Each number is 128 + 24 x the weight over its row's rms, rounded and kept within 0 to 255. Layers, rows and columns count from 0. Numbers have three digits each. The size before them is the row's rms in percent of the matrix's.

# layer 2 MLP gate, 1024x384, rms 0.147, rows 472-882, columns 96-127
107:130123115117085145126168097168142091126156127094092114121120083115115149134125124136147126119124
100:126122077135080098103152128109130163142114114093089093136099165098140111099160094109168148140135
100:095122139103165120085118138155111118107147116131105104148174112091126098107124172088152142084142
104:090162096142134099120100093145085089145134108116154136133109114111172189119114091116155143103153
094:135145129120092119131122094153136136142189118150132093139178133111139119125085142133119148158150
100:153118131119179109106139160088172084126097154109133122088124125147107140120119137123129121122147
099:116143134130127149117145119144152129111113150139111150117105150123093150153140171126086144180094
091:143091159137134110113143102074165165117098132089138159165157159118124132067115119134124135131116
093:130146184109167139115128102136105153164162133098124097136133131152109163123177121132164112103141
098:113152142168146103143115081146091091090121096136119133085090142107170145082114111172136153102119
095:127095175155129129110128118147122081105127125093129118136116131139129105113123144163091098135115
102:097118107137122148106126097119132113143177120104101107168132143148149145170073129139109122131098
101:135131118151128099113078163181100094097104131139119125108127133168121110154173126146120116109144
102:145136156164115097109126173093155152119121162085106195124104128165106131107125145100168145124107
100:136146103177121139108077126157142154122112141152154089129124106140142140141141141104150119159171
098:094135121149166082090108094189153092126147138157133125159162108110080141139086118169114143118161
100:126170107160127130059075112144116178142126111131168085109110078136103116115134128091124126141063
099:089125125135112153168119089137155147156121153135119173158133122102132181146120114082130101113137
099:133127127104103154123110109154130140110159106095117138113105089101125147121153117158128119099173
103:122133127159103164102141172171147094101141120100139110155126110106113127160133102156114113098105
098:139107126135107135116073137115165116120171121138085136104097189125083103104160166106130167136168
098:136148121132108150073077153117101099097102128133096120116085117087160141101176144137132127105112
096:132122137132111151103151145168131155135151173098074139122162092120151147129158150123149140181141
102:142152138144115125142092152094127111154120147151106117139137145154177150105149106085140109068124
097:160162128146127115127120143172151152154121155165076126144105138108182135086156098093126129133151
104:139105114143070113090108095167141186173078136077117133091110146110107116134104121165162128127117
094:120144143127144136169130098130097137168114108121104090151115076148134141160101104092164092087107
101:065132096151108131126120119095132092169106169131102144130075150129116103107147120144123141158095
097:134121174156120124160135165113169136089085141115166113163115120145133177134126102159107112102150
099:110128157141068116102095137148149079076121106129122125109092135119133153130085141108115146120169
093:168141121143099152138129116097113140108159132102128128089129125101139161160136117096127177132085
099:140107143152136075127102100151200139138134088133126115135133148112157090104120137111122113114165
097:139162135136133163122086142103175177137151148124079148169124126134109131117089120100139146118128
098:105155120121133150097142146144130144100124138154105167156113150131154134138156147116134117105144
099:110119121128090123092129141113116143131138129127102162153142164134163094153110153127135112109135
102:123138136142139133123123103130142134131123121074123093109104108120084095102162133113155135098132
105:125141099130136115054125154134108094129100125139123105128123134160123108124120161117141141122136
102:120079156128125090149143144124136145089139104129161157152108092152106134136121117084090145092098
103:157099147122101115112166097117117118103146153092182194126108089149104158134114131106107132097195
099:165131115137134101132111192142110137123149169098140136139149150092136137099127116096126136153109
099:162137124104173177111158154113148166123126112151112118108170157135123116160118188131179127127136
100:138130133158092131152150125131113160123153126044122118158107118118163125107118130115127136097142
102:100122115112124110144094118096111168150071159102119099152099130088140121135171129147116128124116
098:148103133149146124075132095129135127113166126117124155157130147155140126107149121077119094121134
099:165108093078115111092134110143121156165119146181117135169094138103086094129204148122114152157121
103:148109099135065129115086130126147158127180166177122104073112136118105136148148113127111153132143
095:109136147143155124091101147130135126143113108077116127160106154117113144172127122150102111101116
097:115126147116118141105126167136116159125096154129091146096156070121119138101118158113145134102101
091:122094159131121101119135121105072123132135102118158141128142137138181108116166106082132136105137
100:154197129140112133147087138123125152138112153071136162163132094116122159095114086111116155147104
097:180134107141102120118136125137170125135098114141123114136170127123111155131126129146138152155109
102:065137144093124116140109164137084122129117110096133097099140110107112164122123093091104136136166
097:105151090153146143105104069084114107148073169129121109117153149131100122128139143131124149122135
101:184143129119095163097108115131136127105153157107150102101116151098128135139173129112126145112118
103:133174127159126060091181152142101139142178075130145108149124094090109170109141125157134121123145
099:135096214144148102118135110159124096116158139088121131131129163106125154127122166138112118112124
098:149114150113130144133130150160177136121143090136156121154181130139148162104171079110110120135109
101:127093105146148098144101118144169126111142145116129142108136117098147087104114115131119130098134
100:114116118150084110105111133120120157127143168110121125132130104146161106140124119131097169124135
097:116103131083118139178165104143160137126127128135163118128155144135094092120135139155159118129130
098:168132111141103145110130152126115086101155095182125108159140140131115180150166111155158121126137
103:157115150146132124120165132174101124167135109170156130151078102120087156149092118121096056175093
100:129123128135116112124156147093166114110146145149157130150136091139090150079113154108130103127135
102:114082114137139106073121096158168109135102119110170114115120116133126125076086146116145130146076
101:090145110126129134140161122158179110151183091092163135169138126142083144126110128119142152126176
094:096091120101168168103095099147121125094140137145128152122137156139145097120149140157121166117150
099:075128099118152153127124162137101133154093112105082120117112160113164174107115126192162096116122
100:129136129127097167062112073090132131174124106141115137095127134141135175129142161123120131124119
101:128129114049111122107144120120138189136149147142131110116118158093115132152124125153140159139128
099:080176078112113145112159182181149137174137134145145116134142115161116148116111137130140136114098
099:105146123103156124160112152099157124102118099110137131132135133164135155134141130097101105157091
101:117132108148096077138129178139081159112112158101126137120117126125124147080146112107169130137071
099:125091141157111108157092159158151134094115113108129128144126136113141136143067151091146144090130
103:182093122105154120122118092104156129113120139133118121103083072123095111140112104122126151108165
101:150136081130115144113081122113147137096116137097116173157108065112153146138170143153151171104110
097:156142105114112106132141129153136094138136118122108152158112100102185135177123132124067132132119
102:114146148129110117186117173149135120133149195148105131163110133168136147097119074117141116125096
098:121109149157136139096126142124122121117119157130088138104140131145154129155100063138152146146103
107:132160121150127155156101121109124120131094100090123172134108134134177107152086126127127142107089
102:167151150119177111125188115168154147175131108149142158107173176115147156115127118116152143096119
099:162106146161139103146125177122114101133090145157175150161113099134108112127144130147141098121122
098:132146103176100152123090148142157125149092157139140174174102130153145148124101118110149110105140
109:132108082122125129101122089136136108146148101151146081113107112161182131157112124145108111138146
100:138145093105094113141139165123142091151129149089143126111143124162107128110109061123105095170154
103:085095148165135098136132139097130109154103110143119131112147109127103088152156133111115083115092
101:105125086105147149127156159110129064098119151110143102122165114098131138176121119111150145149144
099:122125114104100095144104116155114168125153123150131128126102104116117102128118079149157104148135
102:120101129102144123112106128142103122082081122114085163105172139167087150104122143118134106098113
099:098131113120149118131067114099142099137134102098153143147117127151112088139130107114115138109112
099:141156089128138122108132167135132125142126133107106068145108104150132140152105082081106145142107
105:161106110107101144169124169076121123134114143131161127102142137139108107140151140140117158147192
099:155168133102128119128126100161101109163093165120072122133140137099127090122123161150157087131177
101:156130121106095137137167094104167116070120109157150151161104107108141138154083173063162158146121
101:172130124153128111131149129122128133130108148124178150100137146105106132190130162134152157146133
102:181173158168135165122137144152146107157109105115094162102156118141092123123155091127172115128115
102:088095077098156205103181185099151120135140152106140139151114099123154131128132081133165134109171
098:144132117098162147137140109126104146126137165143126077159126151123165129183114100142122128113070
094:141141126139117107123150172134117098148113155162086120113120113119079080125116129125140115145196
099:084157130129124125118147129139081165118105158139125177118124125111180130182109120121074092107135
108:130132112154114124105093140130083111106111169150160096138133133133114102098116121157108132138126
102:111108100144144132138107107138139092111161126174184100153143123101119098135108105114091100110147
105:146129119135133124142172110110144135191097107115170154136110094138132106128165147148114125126136
093:120077096179056122156121121078141138130141092141135110164136169128110146117118124123113137174143
101:149103113118167144176122135076141182138154173094119095155118096145126180144155130129121103139122
095:076136111096121148104124093121117162128102092128139122098115158130182105183124123145102137125127
097:166116171081133117102098137153127114138118170110157143139087103131147109154128119143100117118112
094:157091123108123133141145104096107103147113148141153126137155135124101112185091128085146128176132
094:096117141149127106153150139133156137153125105144142138132059122118111136127147162136145144142149
111:077095097152097143094145103105124137128075120149101187091136149104153127099149130092168133130096
099:139111110111121110162102150130144115139084198129128151128131119109139109134111156144134087087152
098:103138160116132163092139116090096110122108109130122141130121144101132107162164158149086136086118
103:114068093108112080118153123172117115161153115104107145156136049123095124138117144151125136119147
092:127070119145099130133098159083102160135103107149132135144106129158120120087120104143113120166141
102:116116149150140114101134209108110105128124150146137132096136114121151109116157097150148128102137
100:092157127136091093113072146154132116148098173144093130117112062136109121149100145146139157101129
099:119118135104162113098159151137105133144129138136126109144132131085133160166178162124125104152068
098:115095128113120109116110111105144126105098147118150149151118111131149139119101157133147096119121
097:106130142161156082119120127140141097119119173133101082156084085108139089120143114151158130098052
096:097166095132134085094149186130149119134138125139088153135135135106135142128139163127146110103054
096:133129108094116103163115176166102149094156085148131163138142078160145123122149112122131121117124
100:173144155145120157123106112129149107149147115191075182129159100073111105147138132122095121111132
099:115168135104110131107108126141107115141150143138161188142124128086155076151109148109136143140129
104:115147118165110124148147162103072120140136129122116120168126131151118172137107140099092127182090
099:107113094112127147134147122156103115138162197086140164167144100110115119164098151112104159133108
091:128170141127093085147123129081130119142116134162077128147096154113171171110174130148156140154133
097:116083125154096151085116177091106105106147145106133151132102103107129110161116121144160123115109
099:162118166102111134174105155138106094154138142110146118165094101151088135103120110117167151142121
098:108167090130107127139179154143133100140137106151108132149121120126098157146150165133160126123180
102:157105128126163121138152139122141139140119113114135117139158146107146090143131104142145126112148
106:129168103134149124137155138140114088085147130130119136142099124126098096142155128088126152109140
093:155160122107107079093141165129135130166126143149149128118104122134089129135147128141132092099097
098:090123097120165098103157105094126112122116140114166151094134089122158135164147135152136116128152
109:149124112123153137137150113123150115101152081142130142122162091123092148143141096087122097141125
099:103124084111116150124106149101095111152086108127145142118120139101124125118157119155121172157118
101:091130122111080121165098095084116155112113144138144140186145114130155116159104098150085136092121
097:146133130101133139105136126076082153150123087098126125156191136145147117129169144090118105130126
096:123138123129130138106076154128123130093131175091109152126125116142141171117139114137120117103117
107:126138095107157115077126140135126122158133154146114131167157157167121121136173145120151150151202
105:097105106144140124121115095111140100117169152125136126132104099118163124127136156124185125096115
103:117126129124084151161144117092116133127155097127083125106129138155111131099145083112087109139095
097:116116110165133149141114098121126120118136111100137126085136153116105137102123099154109151070078
097:130122149114143137137111150140110146138131139126136131145101114136119151147129153118125119127130
110:100121127135141127120160111084110138119139100115136116133125151134141147141109148097138120097140
100:174175124131126104119103143103158080118167152117099119160147085146140136129120132116120149119140
097:143097123130128097105145147132114148124130120146084120134143123110130146154148154118093140161114
100:100139149178113121144128140116125131120115129114143104150149143107103097156152128176134129175142
107:183141133099117143116094105078182112165135153116135149181116089099124135153101119161138170132143
100:141137117120106103107153123151128108105161127110154097162132157132145148098131125123137139169114
102:143117120123121129093128131160083139116118170121104115084132113123064155157114129123130112108145
087:133151111129118133139111129113134127131110098116114163114071137152135131125124139180122063134114
106:115133091147100121148104157161134126128119188168100132130122144106155130086131128116095136118095
096:154163143117166095105121138098083120121110134128148147140118124132133149117119140112126132112150
110:153135125094114097116169130150130132110132104133131146145112102169180078154121127167161112120171
100:135186141138132122112134113117111121146143133136114138094131100125128106121051122140148098146163
105:139125089098107143128106136113146157113114097113139123091088109155129143149156137118133109126162
107:128148101151159120088119118158077105118118116127140088142173122137130152138154147094122138124130
101:144163125106116162119122142098099154160138135107129134149113109134112119147126110126093137156164
095:074126086086118115166160093133109127164070144131147126144095132125148109156163105130118129121093
101:134134090121076139094130127122134143119107169159109143108120134172128140148152111153149104137122
100:115093102123152099100153131122109190173142131121145130138163154149126127106184158131120137105154
100:140154157100154126129127114142085108092143124084121098116153152163127141133079126123109124168093
101:114126126135105158097120138117115127086153111156136120113095131127154123123089117128128158157058
101:142128101115136109138142122139142101107127150081137112157107097172154131120122140147162102131144
099:095203110110093099150120152135093116106184187142137089129105126091145137174082120113138137116133
109:091145082140146111115115105138116157142097124168106181089111084086115121075177119095149116110101
097:154155140116133133117126148152101127124087136171138137109087133148131075126156129129150098142119
098:133138089158139158160151128130139146140165133128069103121134142113170180095148124104133133128117
097:123141119154128137141116118106115167192120152108136174131063096147125126133145058168168113105159
094:120166119137151143130184126147089109123129107144153189144110096145130141100103076130126136138128
101:144116100123144101115112127161150127147169141150157123127138125162111119091104077106134160119144
107:164128098180130146127112163106109140099119137103151100107170136096163125108116142134126107114155
105:113149159091108109132114131129108121100176098168113115141149097114103138106120150093151151125133
100:133108145100155189126116147145127120164115089116162084134110131117138110119140162163105120113117
101:100138114129117159167152128086128160132120092111157156126126106105126139144170149180115119156136
097:116108106088108103151137136156127145099073150105117072147147139101122163122181139144140111139124
101:129154113140098094131149127115115118142128152132128167182126122122119151108157097101146124119138
099:138144159142150113107114142141135101147149144119137127163114109071153119132125157089122160093133
100:134118114118149121103084128130104155123133071133137110171156132129128063083169132108154142147129
106:163125164159147133094140120142137140107133121132117119139129118108136112110121116133141119145102
098:094146117127146094117098119128106090097118123142157159128102087118141152137097112104101149150104
099:177150124108114121107184112169116096133111120153167136069109101142100105107137100146115123149126
095:089166122134144122106088119152146103116145187107101115185186088100146073136110177104137120102119
096:128125096080116105134125122110118108100096154113115178130136127105100140116069143162142137131180
100:157126162164112205136092101156120136091166160127156127115167143190138086119116171119154110118161
102:086155120141158145153130123167135173137178146114126152140066123119107077148097112134099125084120
099:103095134133132125124129112148119112116137100123153148105127136134150133133129147119119106117106
105:104129060109157108124139144139133147157101104103121125128148144167139121068150128130146135121140
103:165089157147173146181119134165094089126129111159122120137118134129141136183130117169140169141149
103:146119157142092122125129132131112157095104122091171146128131170078102067129145135110107142131133
098:141104127126140132085170165135142083105116124161133161172150126140174126146110154062119143139132
096:107102116179128097150123141126145125155102114102125129111103133124164127127127151133104134178119
093:139159154096173155161141127160171126125118127107106147133111149147153099149130133184164146133143
100:128159166130147150143181114162113126145105123165086134108153136138129116109156127132125161107138
103:144106117137131128102087137095144126127145141136123149189127090106141125129163109112141098125107
096:104112149146121159075083124162154146104175143106137144142129099109085127147120124117094145146107
095:111118149077140130130128136086145197133138184144148133119142144148141132134144163120130149134162
090:136122143143096121144155135094133120178151153107168126114121107139145138138142150051109176142154
106:151186141147120132103070149111154109131131133136180128146125167090156144076166128173147103138126
097:112139125151123174162135152112081093139103137120123121123107078118145156137104087094097115125143
103:133156153136096186140151107122142145103124141158119149130093113135141121104117137146124112145109
103:168088164099088124123108093148129146157105157134132136117119092094152142127136133122157121088102
100:153133111119160138117120128101123105141125145143163138127112104178139146140102140153108112097162
101:149127098122102136120087128110150119143098123129119159120144138181126141131110150115127159072131
098:157112104134118115089113136130151119122109188113125131134107134109112049104102146130172128125107
102:140136149131094159132145123127121124117130155163113111127115110113131171130128147145133138163128
100:136105148101135156117143134099122125134096107089112137148092126078101113087108159127092152112132
095:116141114152111140202139142139126143142148149116154126144104153135112162108139177148128117078166
104:105100107116084135151118148159123140141080169102117103167076128155115160132182142177115117115125
101:141132116164096144131128165090111125149109114138129138118084173122121153101137107107172139134158
097:118117126141125110128130152102128140116090150101138137173083112163114123067117076136140113123155
101:135113133134152144148111124137103163139128144072152121160147140148155140141122137139100114153114
099:144134082131106103154116139141127109100112147124113084088133138151089114146123113109146113110178
107:127118169095125120134163125124141115128127120127105149091156090113120138158184127148139157078111
099:128117130123166106078106119159103114115102122146085169109141112142181120127147138129100097094110
098:151140119108132125119136103125146135143109106153138128129145124130115110137104163106102144153127
098:143127103142096107137117162123126156107125176109136127143092107101158142102117165126160096118161
106:094140119125084104153091102110110121126104169165178170108093148129125132095135095192133163093156
099:132117106127120104125131140126141159100089099083125144126148137139135094148109119127117081142177
094:122095117153114105136126132154091117143143140148114110133128126145158142109167167138128191119135
101:107109083076137108111144120135123148132140143134139115123133100131108164112114118120114144160121
113:097129084147124098109158123097114150154082135117124134102117145123079108091160150138142139147124
093:103107145109091104134127107102106093125110155092144118121178151126114137162153157125089155166112
101:151138135105122124120141156142147134101107103163098176136208118125135108129154133139138100163099
093:150181078144110139170127137096111160120156109144176102111116144126103108132134103127123115104189
103:128181147131122117131138127138144166134124107116129154158117104107141098143147136139140133102110
105:118115147128141122147128090132091151111104122146141105096146111169136081086079154124116078115147
095:131110131152166119116129145154118185155156139102143085103128110137173135150165124113158148155081
097:165153096087138161120080133133123105149106132111151177129090141121123150158149126116151125144132
104:162117146121152170125139170123140168114113135122141090119158123121120122113164116172118131121121
099:130128088153115174133095116109119156126141110125145134136129126125126108121138122144098131185162
094:100101155118120122118134161137119167122148120130083104119117101126141149140137128161140191074111
105:148157111142166145090139113193135110154117177152149100168147162132132146154119111088132062107155
097:146132160128151142134155087130157123131137127127091141133149150095121112120139120149142177111142
100:119142132124094075115104099107126108129087101089147128140119128121152145120158146101128105154118
100:139124134169094118137107122154105124137140124079113112100093126102126094139121123170130132122111
101:174125094164119122115125135077102150129114123120102119178138118114125106128120083105173174090120
106:132097106123153113165070130146117085122081119105192150124150117171125150096080149129126169157108
095:136165110107190153125135128133081102160126135140089128124121063125093138144115133122164149091143
104:159179123113111149111134108124134148081091096113137180133169117155099128127125118139077109119121
096:133072138134122126097114105169098135122134150079112131071103078146112164108096090111162125122112
100:134151097162111144076113096140120126143087119136150101119131082118189093119119177154125139129104
105:111152097146068129161131104113058099106153126131106117146115128142117130115136086104106129159097
098:128149130165107128118103140142122122131111124106111126184122114115095146130149125132144149142161
099:156123096097124135099101087108160110186100133121106138126129136136162108133116104134079153063133
097:125158099147122116110131121105099098143141100153149129114139105136130098119110130111142146144098
099:149130140127105140135118126140085092121150160128126115138150114140137105114136087104152111138133
105:137117138150115083136113121151109122159132144110123140105106110131133163105110124127096124121149
103:159175070111106161146111112142119167149158155123137133151109131114133121133110147115145097147171
100:125117122094101093122206168128108151155134120140140132138106122128083124130156119105067127097152
100:166100172122128145124207113106143118134130126132157076139134135119151121169128155167178109073168
100:096125130149139129146160145104109106138155140077107105132090138141153100139149158102161113130089
096:144127136110117128097160093143123102111131154147080164101133127126157127160141096139102113141140
101:152098101149121146144124170116104091091146150101163156116121122153108144134117163056132102152105
098:061145100132109121116115094130088105111114155139113091183143117143117108136141159134116187105129
103:133139086152120119168134126111121143107114111120133106109152126142136151120135117154135103147125
098:165110145140165137133068130113108124147107131082105161110091148097110118150128135147093114144129
097:121124137097132099140070123134151093150118099138132098141092102137150079139106111132113145118122
100:132125082090144160095131084146120115121087122083119146102123117102189126159092111162137139132126
102:156131164089127132119136152146155148097117164120084143138122133135153132126100126121124154106138
102:144143113172142138090111141123108158116119091155162106136114123115099093094122110141107132112132
099:149133091139114135135134153106134157109140120146161155166134134089073138116174134109138112087153
101:128150149101098101123099095154140119132136131101144173131135148118140133154120112169128073129136
102:116131118120133129104116138160107095141109139134139135161130169116129151143128110109107138132122
108:116166105134142152114152152184131165093129122171124103138157117147136112153153154106114158153175
097:139136088140117142111139117116150128134104115126086112122112099121124100113173161142124098087150
095:125137150153128177167152156119105144132158146086164147118113136133146067138080140134130132181174
099:147119138089066111090118146092124129134090150180099141166142117135148136186157128127139158133157
103:102122107200096162119132104151113153140149130129136126157133098125151130140140107128083141129147
099:108139124095109146176157152117125108104121089101158106082135127092120118108130102113126115131135
103:112111159132137097125133168089124185166147142084147155164108122067105099126072102136082165101120
098:153192122131122092097139172150137114141180115151185129152101093137155145123124124119130148110110
099:094110148126117123105051148101125141145134168131176139122125134179118177128124119144107140113117
098:156129150137096136123115149096159136148146129169118130143161114129112131154135150119147153069104
095:103094127133159128107100126125108099151171119146104125161095142163144108125110152140127126153135
102:135157128133088149105124136135097112144161151103124108116089148096105107115144130108151137120113
092:112129099181073141163107127123100136113124091124141120146124127095129098168156105132155172120105
098:116137127135118138127126150102110081161125122098163178158115130106155091170146118170125115142148
100:081119134104101085113101121141112154117154130132126175127104116152151124116100086118098157102117
098:128169112124078088138104100149092087142104123138089092114143107124134118143119182128161089098122
101:141118080119102121085127136153103062148155093152142187143145125126180143113172136136159128145127
100:156169165133159135090114114156118127119086111146131178089114108097094123103122106162067148103117
098:135122126180080185124152147135149113140118134148112098150122087094146140080100119120141168151183
101:126135116144135136102161095117127107116130151138123086112074119135129111123103141087117131104140
097:102110132123131192119121160070106143124092150128149178064141072118145127135119102125165097138113
097:135173117126136140135132149113074103094139140140114140108203166122118137157109150149098132091108
102:117146138113135148143117099112148111159154116110086134183079138147139113141119122123093142120126
096:162090101138104135179147126150153106144118139112170147152154130115126119109142133117151134130132
096:069118120132116095111151171133110122116128141126134132124092105138144116151124131134129129127109
092:144098128180144142129126128139157137159116145141163133111148131157137177099118109130092170124112
103:182103134103107116099128132155057124165125128134101174089139135158093127112120078122115137139104
096:102160114131144163138136154138117131167120112083147158143126127090124121161132113133120161107135
105:108139131148157117133158132144149116157137124137160116075138125141146137104079093065132109122132
103:141104105135107124140131091117108122148127114145143108154139113095115146120178103140113091119163
098:141122111144060141085114144101134106123097140135141090136146107105152140114125171150126134135149
094:177142154087091082136085131105157115133123138103133099156146124143167145112108156084147155098124
093:143134129127078107145125130081123180160141107131151133153113143083102114089166138107128116159100
106:175125116131120130151101144136140110149125096121105092117112128138168092121117136075127166149143
100:101117131110123155124179120126126139139152129125093113091109125109134090149141147160194137137114
102:141116142118109148124119160084136120128113111111129139113131096162146145138106163181126101130119
095:161138164131136150145066121129177115154113130138151121111105122137112141099142128105118130176124
094:156199125163119121164120093161136156139101169140139127137110105156121141122146119164134171156166
093:107087095086097144127125125112133100131125190153134087147140111106131122097116106128114120158140
108:167138108093139120123161161121107159134140100133152119138132124130172107129152130124110133131086
100:113097154134113083122127144123086087127069139101191139119150128140132116117084122119124146147143
096:134164097102124139119135137152140107120140107134107170110131056099099112129098127127078089123161
100:145114157153141071113153101108106140122140152099085132146133079118127114158104119108147113130125
097:136132179101139113140115146140113109180123099140144213158160163116092158105119142123171163153127
097:191114071134151166135118112123166120130113127095146158189166153126119146141092128121115164109133
098:119107094097100107130107160106117125142173097143102134140120169153130101112139140111100124129143
108:144134100135100168150107120125137136129132140059098092146121142117153144153121130123116123153179
098:166126111125078115124079146125134086145137092154107142120142159100115134149093109125158115148162
096:088129131109144128125129105121137152131146116119132094069082122114148107155116098130144108139135
094:129146109161120154133123103175155114133056163100112095132135169143146099100112144146118134138139
103:120126083169134115115125167139132109117158146116118121113107124113099139073127102127128129146121
096:077115120141122141132098101130194096196155176153097125163109109161119070133085147124095130166160
094:131156118089117136164118116114150093168094132121128143089152089160096133082106119157120136122131
096:093160095130072150087105145101134145108094148161123168107122117123145119161166090142105120131162
102:135110105133120136117118155083110099155107128157124116179130132129132130124135163122112155118127
102:091101083109136132079114112110103064137147136119113115104135110130098183124107093140126114068139
092:108085140139112148133122142156140144129198135132147108119102164138122087131130139121116127116149
103:169154126144089088115089148139161118153133122088140142170175138133124132137128133170103137125119
099:155116110110122127123137106147145070182097158125149120136103127153135135111116102103117146157122
097:105123112110105085146108082085126102162169154131142173138130111091108188138103120123124176146093
100:126139099107109141123136154171163089138136158136149099145122105141140134111138130140115124120097
102:126125082129098114118140119171133181129096107105134130146100163147121116125109157119157108173129
099:132122117142160110137098101130125111108157134110105109110128108160114120096144142101119159137152
095:150133081140138142114181093136156132166134143111125112088119117154156170173144159140169122167079
095:139162084141088088145123098102138085142124154118095072121125146099096169111162161116079104111088
094:115134144065126163144122168120177110178129136097078196126109126138119108087142160114122111150147
105:110151133120126177130105100127149152135101128128139111153126103093129129126092100104174106098120
103:106131123136114119096141088122129155122135141132152128114109088114102122152166148117154099122147
101:166126135113104127113159113119119114156127137157164157128150056116063114111130125153129166156123
105:054105127120144122088150156154146139135129157134139112162118093111103135102116161127131130106121
096:154106090153150144125151130171131108142133103107129092133147123171146134113128119139099126126181
096:150142145091150131160100148151132136117125138149135118123131144153172102128140135090091141169125
107:157144161130080117127108067162106129121140100176175192100104141108109124127174145148117144125167
101:143176124154114152105097112161128083165081121119120138105136149124135173157105148117070147122147
096:116124101116162093132126127140066107175146104143112132139111129123146160086118151143105115147127
098:097149106128114089122144153169117102125116155110134120100148112139148108135093130120120123143125
103:117151070154085077154140163127144112106094123108121139169140143096132119100124174179129101140131
092:119181120178118158123170146124126142114134169106126082147129137114144126150141161137135129093144
100:126150106120135134114143162164119130176175184117150091146143135128134148153088108150147131119107
098:142145089109124135112103104108159135098144108140090087137130071127108150145113188164143115133106
107:149128100077120123103133189113116090129116128115107141106160131151132093134085174098099134134130
094:128101087173111109109158130110078123131156157123146091146141106118100140120114100154153149125140
097:082139118117106147118150135170147082166155171131145097141115085100097070138127104116151163130161
101:158113155116078170150115120155114152160121107140126135130114144128095070120148108140149091142155
094:132127124148117120148152131130147136189135161146112112103100101080139124129096131176137102134115
104:115102116154145070123113142139110091135102143165132122146127106124088109159128109121132135127076
096:100139057084107084152118091121151118136087156123157147098122161136116138124151121156117151153161
098:097131125072109118152103138099148124131123130147112153128127111155123142136141139138120119072069
107:120100154099111085122122127125118123127137132165126103104108157164171152138124085134177085133130
091:122158155133137082115159138132137095118107143109126131139152120107123150119139167097131116149141
106:120130094069125155127120075131102140154101123143143108117137123134134122159151124160140116108175
100:135159129150150087121076111106140140127120146156142115116112126102111116156107139149101120085114
104:106105116120111090151115148154124172127109142126144099125122121151118107038111103129143139126138
108:140127086098133116145120162118129090144118135142119146119172182117156101107128148124100139113106
095:161103105153143073149132133109104080152112110167150161137108089106136136112107096125109100125179
096:091153191116132125102078121122124116126137166108141111101114137116125104154130111134090105127101
107:161104092146156122132164105123115119106091087145167139127148113156086126118118155070119145136108
101:127131090217160099089140144160160123173100105130140131117173114120148153165154127126137140143104
103:143137127133096187132157131113126158109131111080111153143112106155125118110143076140126111090115
100:092130142111077100125146148161153121125110128107096117146106092153122130090092130161163104157090
100:140152125102077119117128094142125133166135134140140115129117133162104124120103133089120088107140
098:123142094142129125167117140102098146208070141151145147167134112152133176139145141095131126181147
094:140094160113123143158055097102120134151127136123119147125149166154094101132132143153119111182097
105:127148131071109147144137140116138120157176097157142102116137102109089121114137126116121148113121
100:125136117106086106099124166101123097143110079163159150113089135169098138131206116104135097130106
095:143147116164129129146129097091148123129154104113120135164166173137107133155149108114148121122117
104:143148089136118087101099130126117111178091130115121122077143159085146119137135134123123121167114
104:120167112108140102134142105150137152115130152145129104149108131145151134138121109141117155099127
097:137127105080131162091110120114150156137081129132161134148102152063094122107136147131111126138144
097:123107116158106141118129161114079146135101148112128108134129136120123139140174092101082175156136
096:135144113152095107095157096140109158146170104121151140159119110138147142149106133153118166105136
103:156151105115122120087108120131150125119111133147132141147128135117166129113116148109125124162141
098:133152119114150116164152171113135101145115128090114108149111153101170141101184076118109161074130
106:125091129132068136121124141175120151135155074110096142167131088116127172185141125146141144111098
096:158142100134140082077123124130151151146114113172147141131091079128040114121147168106123122115157
101:141127185154130143170145105138088118124102141120169138164147114097112101133195116137111157109130
091:110118167099109120148096134158156126131123146163108163119143080119134146110155180123148121136113
106:217164146138136143139119154132141103134141096110135119162164155130142152130111108142117136121138
094:134112094130137155112112145165137103163120125123132108087134083135142123118121080118123129117160
095:146126118153104093135157132107144176146157095127118127144145113094128156157082069069116120136085
103:130104136114121130097149122135161084148121153151136105127069118100130118085146106132135086121146
096:120148132150147078143161080151084135144128158115102084171148113141132102095167130120142140097150
101:131116141147109110133084124135148135152130181093141122143154132071124121079115117145129111124163
103:117145152097068150096132153146136119154104163131164117086148124153136117130078146104109141115107
105:167099154169154165129113099140179073128125104095173117100115110142116174114137126142134136126118
101:149121124145136153142138116135102140134134124123159122089167164123122134146113133114141133113163
110:078164103114121103129177120112126091142137118135146108177098135123098141132159156132145130172100
097:150105153144098112106166084101124119109130139125164140087157118119142130141109189078183121088167
098:189110153154125102131111096141161108173140142077115078165129118152085149119160134124135139124158
105:142129095142143144109115159162117133116117156140119115097067118136086111146139122106126155104126
099:098151093103146133137146140133153140096114108129103068117180139134142113137151138109113141077107
087:127100144116118134112152149112129152149141150114109143105118130145142118143131106096127132123119
105:069127137163148084125131112114135135106146130134158094142109125148116094082103147079129165157133
103:153168155119127121096112109156154151151146089115087169135116160140102092106107102136130164120117
093:135087119140084123119119134128116137160107130106135107110130151071124147140130122111178167162121
101:132111141144153124136117103142097136131150120097138118146115124125121158113148137084085116133130
094:136128170111159135118105122115139116135154142130110121157174116097097126127139113103136158158108
110:106103175103129172148152156092148138101132079138140143159144093129135123126159164126127127104074
104:138135104137139093149105146122136114162172128116129099129121138105108131134124148140137125125129
105:110152116117117156107088109112127118163179110083122120120129092090146155127101075187129120161131
104:157149145132150151130167101194127126104105154121134163125156070104137146138136132158106106106096
099:155112147106149147117140161155114109089120106104118169091124138130136137096132157140136113088136
107:136110116125115115144112147144133144133145174151136126131162087131105091145132132132129096130158
104:129143124108138131066089144109112104118144116094120119160116118149141128140127135123126082097123
102:162133121149114126101126131116106168092135123123122142150155138055149163091131172097104174145137
099:126206121105120149074112132149137128128119147162137146108146133104129088138126165105108164111089
100:146107156150109134109126151146135090148165164086164119139171170110112130103074143091160123104111
103:129125116125162155117186137084118145120097148134127087112109120071079153130147140130120151105148